Weights of a small GPT-style language model, trained from scratch on English Wikipedia: tied embeddings.
Each number is 128 + 32 x the weight over its row's rms, rounded and kept within 0 to 255. Layers, rows and columns count from 0. Numbers have three digits each. The size before them is the row's rms in percent of the matrix's.

# layer 7 MLP up, 1024x256, rms 0.0873, rows 575-624, columns 64-127
106:144112172152131148100106243115138108100175136136104141134164105119083150107134084156081149156119113131099110138150114142185142139187113126129131140081141063139095077126130130151131162063131114
105:137115151149111170118119149154172119114165138140123151103130097105037199154154123152170157178106125146096187136145159108176113146095125153090177160142116017112190148116205110109085159131185123
096:131117108113191059147106144218135161103055123178086094179094097152190108099146129082127117150110123140105075061145109180149095105124117179132144118108122131123158133140130172121149127162157150
096:163096125129169158130137145092020119168161143164162108110190074130147146136125199175110146115096118155093149148110122146051082075131104137007117132150115146133074082117151181089124116090094176
096:119153137188142121161147135141076042161101114132128151172087171147159155130138109084089135196119092119130182110124055093066081111053131138139151153148153123150120136191153144150106131111095105
107:132105156145099103126182102141141210157141110139147102073134159156102097072149156169114114164152167101126174130133169158113079103066098174095173081108102143112129134138160099104129125079059117
098:105157105121161119117126137133149139080106118169148111091125048117145144077120113145130122099167159143176118111111171115178110144102121130136166072126140089159053081194208138165106127124101128
093:126080078106163122073158154102100071089171105151139161096101173167041129103155160088186165131101142098098107152137119134101102098133155131101147131091079131130085110171148147109120125133138166
092:119110147172128156063139111127175146145112133128121146192147136129130094170152134129143075102122118141137170165202142134148194144113146136105124061117114131134111146099087169126147190090079168
106:148135105132155170157115122126100101146159137096135127060177193094131140111110178129113101181112107146151149121142207118122126118135086189164109172149106090149102114130112187138119162092138148
105:145122212187101143115157136123093076089148151179101183145148146160092163124154168165075182054170119123077105119133103142098155113139109165118119151119110146110092109131128109191079140169158145
099:123093113170104108112106177153100149127108097027137185136151173163117101112100130108169162118184149113083140097102118141171128113071181104136071117161120105136114144088136114152120143132125128
098:104060108107133119111068167171156081194087147105079132077151101151151184071127131121086133138142111152152129129153125104105142162146165161128193058126124139136153108132129074152119152096145087
103:112139078161119177170164178180168108114059188085175096123133158127076113115136109113139078152121130142119102133111127092105117164106120184127118142093151125113156165147109112104115127132098121
097:130107084144153123118107109138078099105127135097185152110158127148122105086128194113130134155128110189087137143154129124074149094073117169150088082133108120063102097127136144154147166181146094
097:118068140140123140106163105105155089120170158135166126171086109120128105077134178190151159090145114139116147132079146195136131159151131180175117097128157139114177166136120054118109138101161114
103:114122150138092100143173105188132166079092167137144099169111119091116178137121114132118098166110153135163152145141127115142123108093118153109109114077194129084124136070130157125121134135125176
101:139099066137122156071178153113122136097112219138145125126147088103092151080121085116109136145128111130143105124121127106094114177125136122136132121166131190188171133122181143100144070155170103
097:130120105099076039149048128117082172170126145160130167103106133115117111095141103082130186200175112115090167105127126154093113101108161105136078158156093128225125145154137152131110168167137141
103:095110137115136097140152145189129082155128161097121118176161134160125110083111218094132091077115099143105133098124088113179110116176132131070132086069148148151105081160156159119153073103133122
102:157099133076136155109132123121180152171101112158134125149144076136078182135114156122139102098111120160112116090129126104160124095065110079099205129146142098133151166154187143094105104121144159
091:081140148121137133106152129159135115107104154148133106137111143118096147097108130176135145167124174134170096120122133136123083175107174090151104108105138114042115182108135127124177153115174100
103:107115179103147143142143104153120145118105173163098112115173153103165107168127164138131111185184149131164161134088103153104097128138139165110143131075203105100166106180165091101129120104089104
102:142082131155180150181075125096135099170135048158116103165131171125184095118118169152156124159058151158102130117111166162158112138048148065129111127097165088071186112152102190121148118127075186
095:180114165151132123131154175191159084164112106135055172125080154108171165085175122069109188088156121188171096132112128103146108198129149098159136125165150157164114123116141111094091137103176106
100:118105150138129144117176138019157105148150133127114131119108220121146149102123096158102155101208173112162149114136142144102135132103152075166100124091091112126138203134172132104096101082134111
094:139131149119097145084159203122155099081069121165062180128163151167102095068165139139098185188178112087134164125136090120108114132165092110185122189133150125111130089158119107152095130123190100
097:179129117066138169092124154069124124085099182121207118128095115108148185165118085063102080151135204093158178125122095134145108137148125130106163135130148132058141103128110118122118113182086168
092:155113129075144169137136143135071088125125075198103182107181115108096127104057137131142076145161092093158139125060091130139130157101109112185126093157124151138107122204108126112137142123078195
101:116136146102128108141116156141078115206100142139146155201153127084154099102140121112163079096093097141134138119135141128114182142126151155137134119105142053098102167095146145102108101151132135
097:133158171138090104117201124115129167159106125146137141118145118125126170196148135135135155134129119072137130123068173123136192193115136165109145141143092171129057180138157145064098137098113162
100:158094119059136129130148138090123141077133135103080118157116140102116161058133167099113101137157095137177147082140158152108110160058131168171197107130122125096083146122131145135169069115105097
101:109102133129056155105152206123111161131087122167139109176129175142131193143161176090110149156184131130153077111103144165066162156170146121085042175140128096183130119128110169086168078157111159
102:120165124145094115160163162112054184161115136163121099114079174107071143127125131122104088136131177086138127146169134113116050152105128137116083172119120166142113099098134136137046166159110095
102:158089136150137148112139105163147111049165154109189124121119130090131158109149131082144089143071149123162125088122151097127114140112188122085181106083088119133186136092112084124109108116164210
099:109116120145086130114131124183096106187119117206138111169117087136137140095164076067116073144134184105079185071194110087138102132169146107140104131149176127109114120146131124144164130125154101
100:158083080123147166151108115094088110120096135105134102158114095094177098101097207176178102054114075120071145139070076118165148137163096176124110128147100156136140145143104154164165137092122119
098:140149128121174194128154163111108068105096138103122134145206139183079152137131105147189124084097163150113093139179137137096139225128069117091205140137096113106086095099104109125120173135171143
096:127146062137155108097168114109139070180130076186122119154151218128128149227127135091127120152129121137072098137127141057113097073140135098176119091121165100153095126186081146167133111111105158
095:080116104116122129082161186066147146122126115154146139179055160154173099098099181118132108145104108130110125135156141098145130117164111178120152128189124109140157107149170090132152071115101081
103:069122093138100072164078133111206108101146077091124145108148125107164122081091141106121127132152104121125097117071131117130142166099146138191143174082112166165121052181157093149076147076095136
099:167135186138179176177122132105126114111154100120133163168204167083124105121148116151063129119125130166159166105157063082113145168108088193149103076077168177132165086164134083101154131111091094
109:067118100162105105158138159089087094121127119125097069150142181129102174154170127087076162119125113163079113178155140136137133133125161154129142130081085091128094083132242122110124082054118117
098:128137196174134081121144132151152146154119131100126168127165150132151111116140097122130133149116137147106181027161161113103070081116090159143140172119149105118093088120145159082145199116124087
090:126097119169111125104119078121125174117156056187069141084139118147148165154129123121169146114142101143227128148171050107126130197196109104058131096127114122129128087032166116160141117085116130
103:080123117152126085128158132132135140173129134089143167077128126143166163141125134133183117091132168142142170146069138093146113111205133150125163155181089129092158124126137148134130107134148114
100:072161155110150145074114142113156127081152122174122121170123112157107126085152131085127139140168130149104143100183106187120158145154114164059095172087090114133169151064061124110137134140199115
099:101092141146227081169079108130191200086105138111143131130141132140130135140127142153139147105105150112103168080098101050102139109168154159104120170169149025068136176180138115159120182092160136
105:110081148108106081143133102094121144171146070081133119138119123141167125041153162123120180117169140149177147077172178101095147119148132163100115088128168111079167153088143103117155197118071163
104:181108098113157183103076155147140139132180080158098123138169147096130169144137188092128154168130098134158145109170163079159076111085106108144141138068056120170147202096153154128129160096157133
# layer 7 MLP down (transposed), 1024x256, rms 0.0204, rows 575-624, columns 64-127
117:184162112096141172110063081085172043183165122139077109097110116155120155181099135133152097157158096118135147117146174138137123098114154099148125133193177133148108146129143160113126167112100174
102:102133145158183108185138098181154136136111100132142084125115124079125163110100175155139087151154159147111085177156163149127175154080042111093131154125036139132104120072133156150155102182134233
089:169132113093107126143175194082107133131116123174149104069155098106040192186103078137192119164114147143182123120107223119099130105114099141087102191183166103089130139089160162135149118161170102
090:176122176110114169091109163110180114068074111123117122159128164091075145068121105142165099116140129161182140079128128128185125181108141127189139149080170099106171216170117112144168178140156139
097:135109134125131106111150133170163115166088149005158161117119076177135108158073174169140138108086154181154106070063102139183138134104136118098098142176088141142152110154098181135083097142091165
112:152122133101140103126151142131091119148121150132117149132090132110139094165113135101103146062137151094086138135158082110120163149139153161096129153115044135143078147107146080130141111139138162
094:137169123151066149143151103160149063112140136139127140159143184120043138104137159137154126112171137153102136156141162126107184174068168133084129138124102076150169117078147147109127068059163178
091:153165141170139098188136131127103143125069137120200179152095133095143135115165127170113110089113122089144140199095065062124122116103159127098146147121107161109124153140074109058111161165083055
097:142125133131133083134166120130079141170129096102101110176163173080049194151141125143149093125109171110104087138165103096141100081106133119132138144142130155150193136121120111154083089171063054
108:108082123068120187106099103140115164142161111112147146218089040125137151092100140061086122158135106163154172163133129134066123157119114104084142055081152111158161163155085154159134122113089165
097:156127101157154067077148154131124099138139136100129090151136108155046106203104113171201101110121118133140126090088151136091095106121194115175114112061127106109133123120083150149109112083063106
095:125130136107120142160108143146116100098112093209120149100133052111158175178140120135127138163134126124142114197142165165095129108057168131160124198120140152119124045137159132101099097120113095
097:156138158115146154167135128136182193145135100078142109135076120186249129131138154144150152131078087113155210135093152109164098120106123146160129141119142088150078130108146094100083107166127167
098:113098200167101144102072098128082113074125115130086174064128168191122108174126172169110166077177129150107145116117068067094110135175148101119116135118114158163123175135156109144138142129139145
097:110106106107112150142118116140137146124101087107188093135172098105151124156150145149134075141156135163106107145140166152076160097132092156141098181041126114102145170127148118095128100101093108
093:115120127069124128139136158167161136151117180149149119191129137138174134135088097126086181171110149150159093134131081153161172123146104054155156105121094172132158128134116113120103086112143176
104:083131075124162123128130121095125046105104116161144106071113080085153120100101153105201139137081087167146161130132146177091096180116125106130165129140125147104115103156095101116110101154222071
101:105154100106130092115163128170183155114119125139115098146135109174095094117155142096086119103058133129113124085160096161170108100167066162187110169075189090131135103105104117127113113138124051
104:156140121178137146183115133170131093107109144135117178118088114081149138130159148118173047093146175104145147088072133119114084118145133135165124157063113165064141171101100134120149076164119093
101:145087132094047105117157126051193128129175124114157097157148072147162172150101205155140177162102148136100181090144148158129162139160092127077139120131092048103137111137168129162076109076094130
096:097117165146185104107111165151082142147136083142121210149130092109123109146114102161179150147090136222092185127090148108135142100134140192145087079095132156110158127079107127078100078137147094
093:154140123224119179141128148122083107112176147111072197128112140118121142087098111112112079085159130137127129100113110150153160141175113134104156191208149145126144110126130129100102163126116140
100:191153123095117159165115098109097113149155115141168077130101183164076088123180136129099106119131120137154125141054146139165091159114143131115133092138145151094129081133108142080126140145116169
100:171161157085119088102139147103123208124119121091185117108134114116128053175184155109137100103170157109153131117136103123077142110124147116120107129185068127095100122107157085117157130113156139
092:074129187092152189161115101109110149145100139154163108098180136172129081136125117163097078118121114126093097123114111109093156134147165117122210154144098089061163199119135155105159112142096110
096:143150157145145144095102070168110134081200119124164090108141103172158182101172178171202142153173129198101102138088115050033127073115103173110063150128078102119145115117167076134130127110118131
097:132105088156144098185071077105105089142146118122180114116090092125150125082119154167183105065112117156119175130143095158074146120119095161142133086035125171077158137121119052110131155147111127
094:121066080152101083098099141090108084149184166152177168141138121130073136101175177118093108147151109106114073142110122103166111094049148079098148071140107145133138142078134160074100082130105106
096:141099135114145173100111160127179155114121088124117140152143087155131184155142143142110100128049096144210111149123075128093078146150108156168119159098116071133078193093114112153129142125194093
100:201143090140109128132103033119142141099146103083122131116094131132052132160115163123096146127058165122123182143117132184120136184146150123138112107075119106133064150145128108124165124163156117
093:150141167133080104118091137143102116068120076135139109176117117183136069099112141161074067116133151141195166135136160121114059175104140094169147132124089150114135116175152094138182156161158127
103:087184132088106205121102156181070161147170116104161130129082114133165132070193111119091102126137128143083169140136121105100086132120108123076143137087134138141203077110148067115122160096103168
101:108148140086127092149134040097171127144149163125094137078106037115071146074167114167130144102156112206116129073118141158125085138064114112115189101143152077103148162077119127120143111082203096
105:146144063109159139107148125181134145138114137099109181147120077140124091217078108135126137130158174095132114086107089136154162099107139136107180098065089180157108136092159166096124151115116126
105:161147148133139160123134175175109161105186097095103096136188139148152126080102155067144151118158098110104051157136181148154108176185134098139127178101140126166088121109174142095120153115114104
099:113118172149080165114151173109144113102086081140125102088172116086108203116139128177150124143067061146128143121134109079154143109167072107097124123136110143112128163057190143159128167101110199
096:131108086187119133095122155137143085126149196084122131144143147112154112144085077109109175181086183166101138137092117103140128060151101111140155114096162146107147122135126189136143125111152090
100:187128045134095154156130170128129079084093134181123113089169170150148132125164152116149124125112177133132135110086090154125095096074154136070149110061149129095080108082187141149134095111119116
097:142101129187151068145146196113149139109073087136084134132112066110086147148197132027138134198072050146073134100110145141095083100158184114080109154153182119153061177130183170141123151119181175
101:114166146158132165170075166117159054108115131126115128121067144134076141135188104127142103076150078062124137094132154065060137126155176124058116136092079172147085117081135161140127160186132178
095:137114183117128124119089179170100084156186147132088145087142154156083151107091152104137121132137157154169186176081116131117130151121120106169102119100107095129148095104137169114088064059094139
099:124209083110176145107061134092075174121110113091084114115182117173141167141139167085094147146125111147115126164112133161155121084139119067087169169165094127078072125082119148156126157124108115
111:137139112144104126135115178206089089129141157131108151178133131088147108086146089148176138159165114129102144174058163105129169107090072148107104146140105137154169100152141200111135109140105127
094:164129090109101072120174127100128121150115119140132153092142126110113111093154140120137113102143115126149095143108121156137121117082086122166139150158140116160120098132154096183073174102113148
097:140142139101134134090122163083113107148137163128151119165129179140024105148157190103138128120098146142086190110157162127123126092085185169111089145135145134127112101169173093108102197149107119
099:129084098137096117095126119172116076133152158120124098143081058125107075107133151139171119127122131123121191129123169094115137200078135108103091085139136096132147147148122093155111133139134158
102:140089109122140185135152093087104083116173077037131141137150148085158123172112101135080157138168153169120116154093169137134172117178140072112133097097196186154182140127099106153111171165118134
100:154136097131071146112162106125107113136175140148143197102150097082057121151082157111084123122197120195176120189125135148148107113159086166122101108158033141108084115131114175137132132087164134
107:137119105118149132076117142114130079103134205146116129139188173135116085107103115067142157093104118062123052096102121148137120117048136129119117158132092178148134097187143119079113104141180130
096:158092154182108090076123157105106127127060134175105169126113142151103207136157104142091164168132098090143134123132143124077087085144096142212121052091132176046092119106241140130139141143137196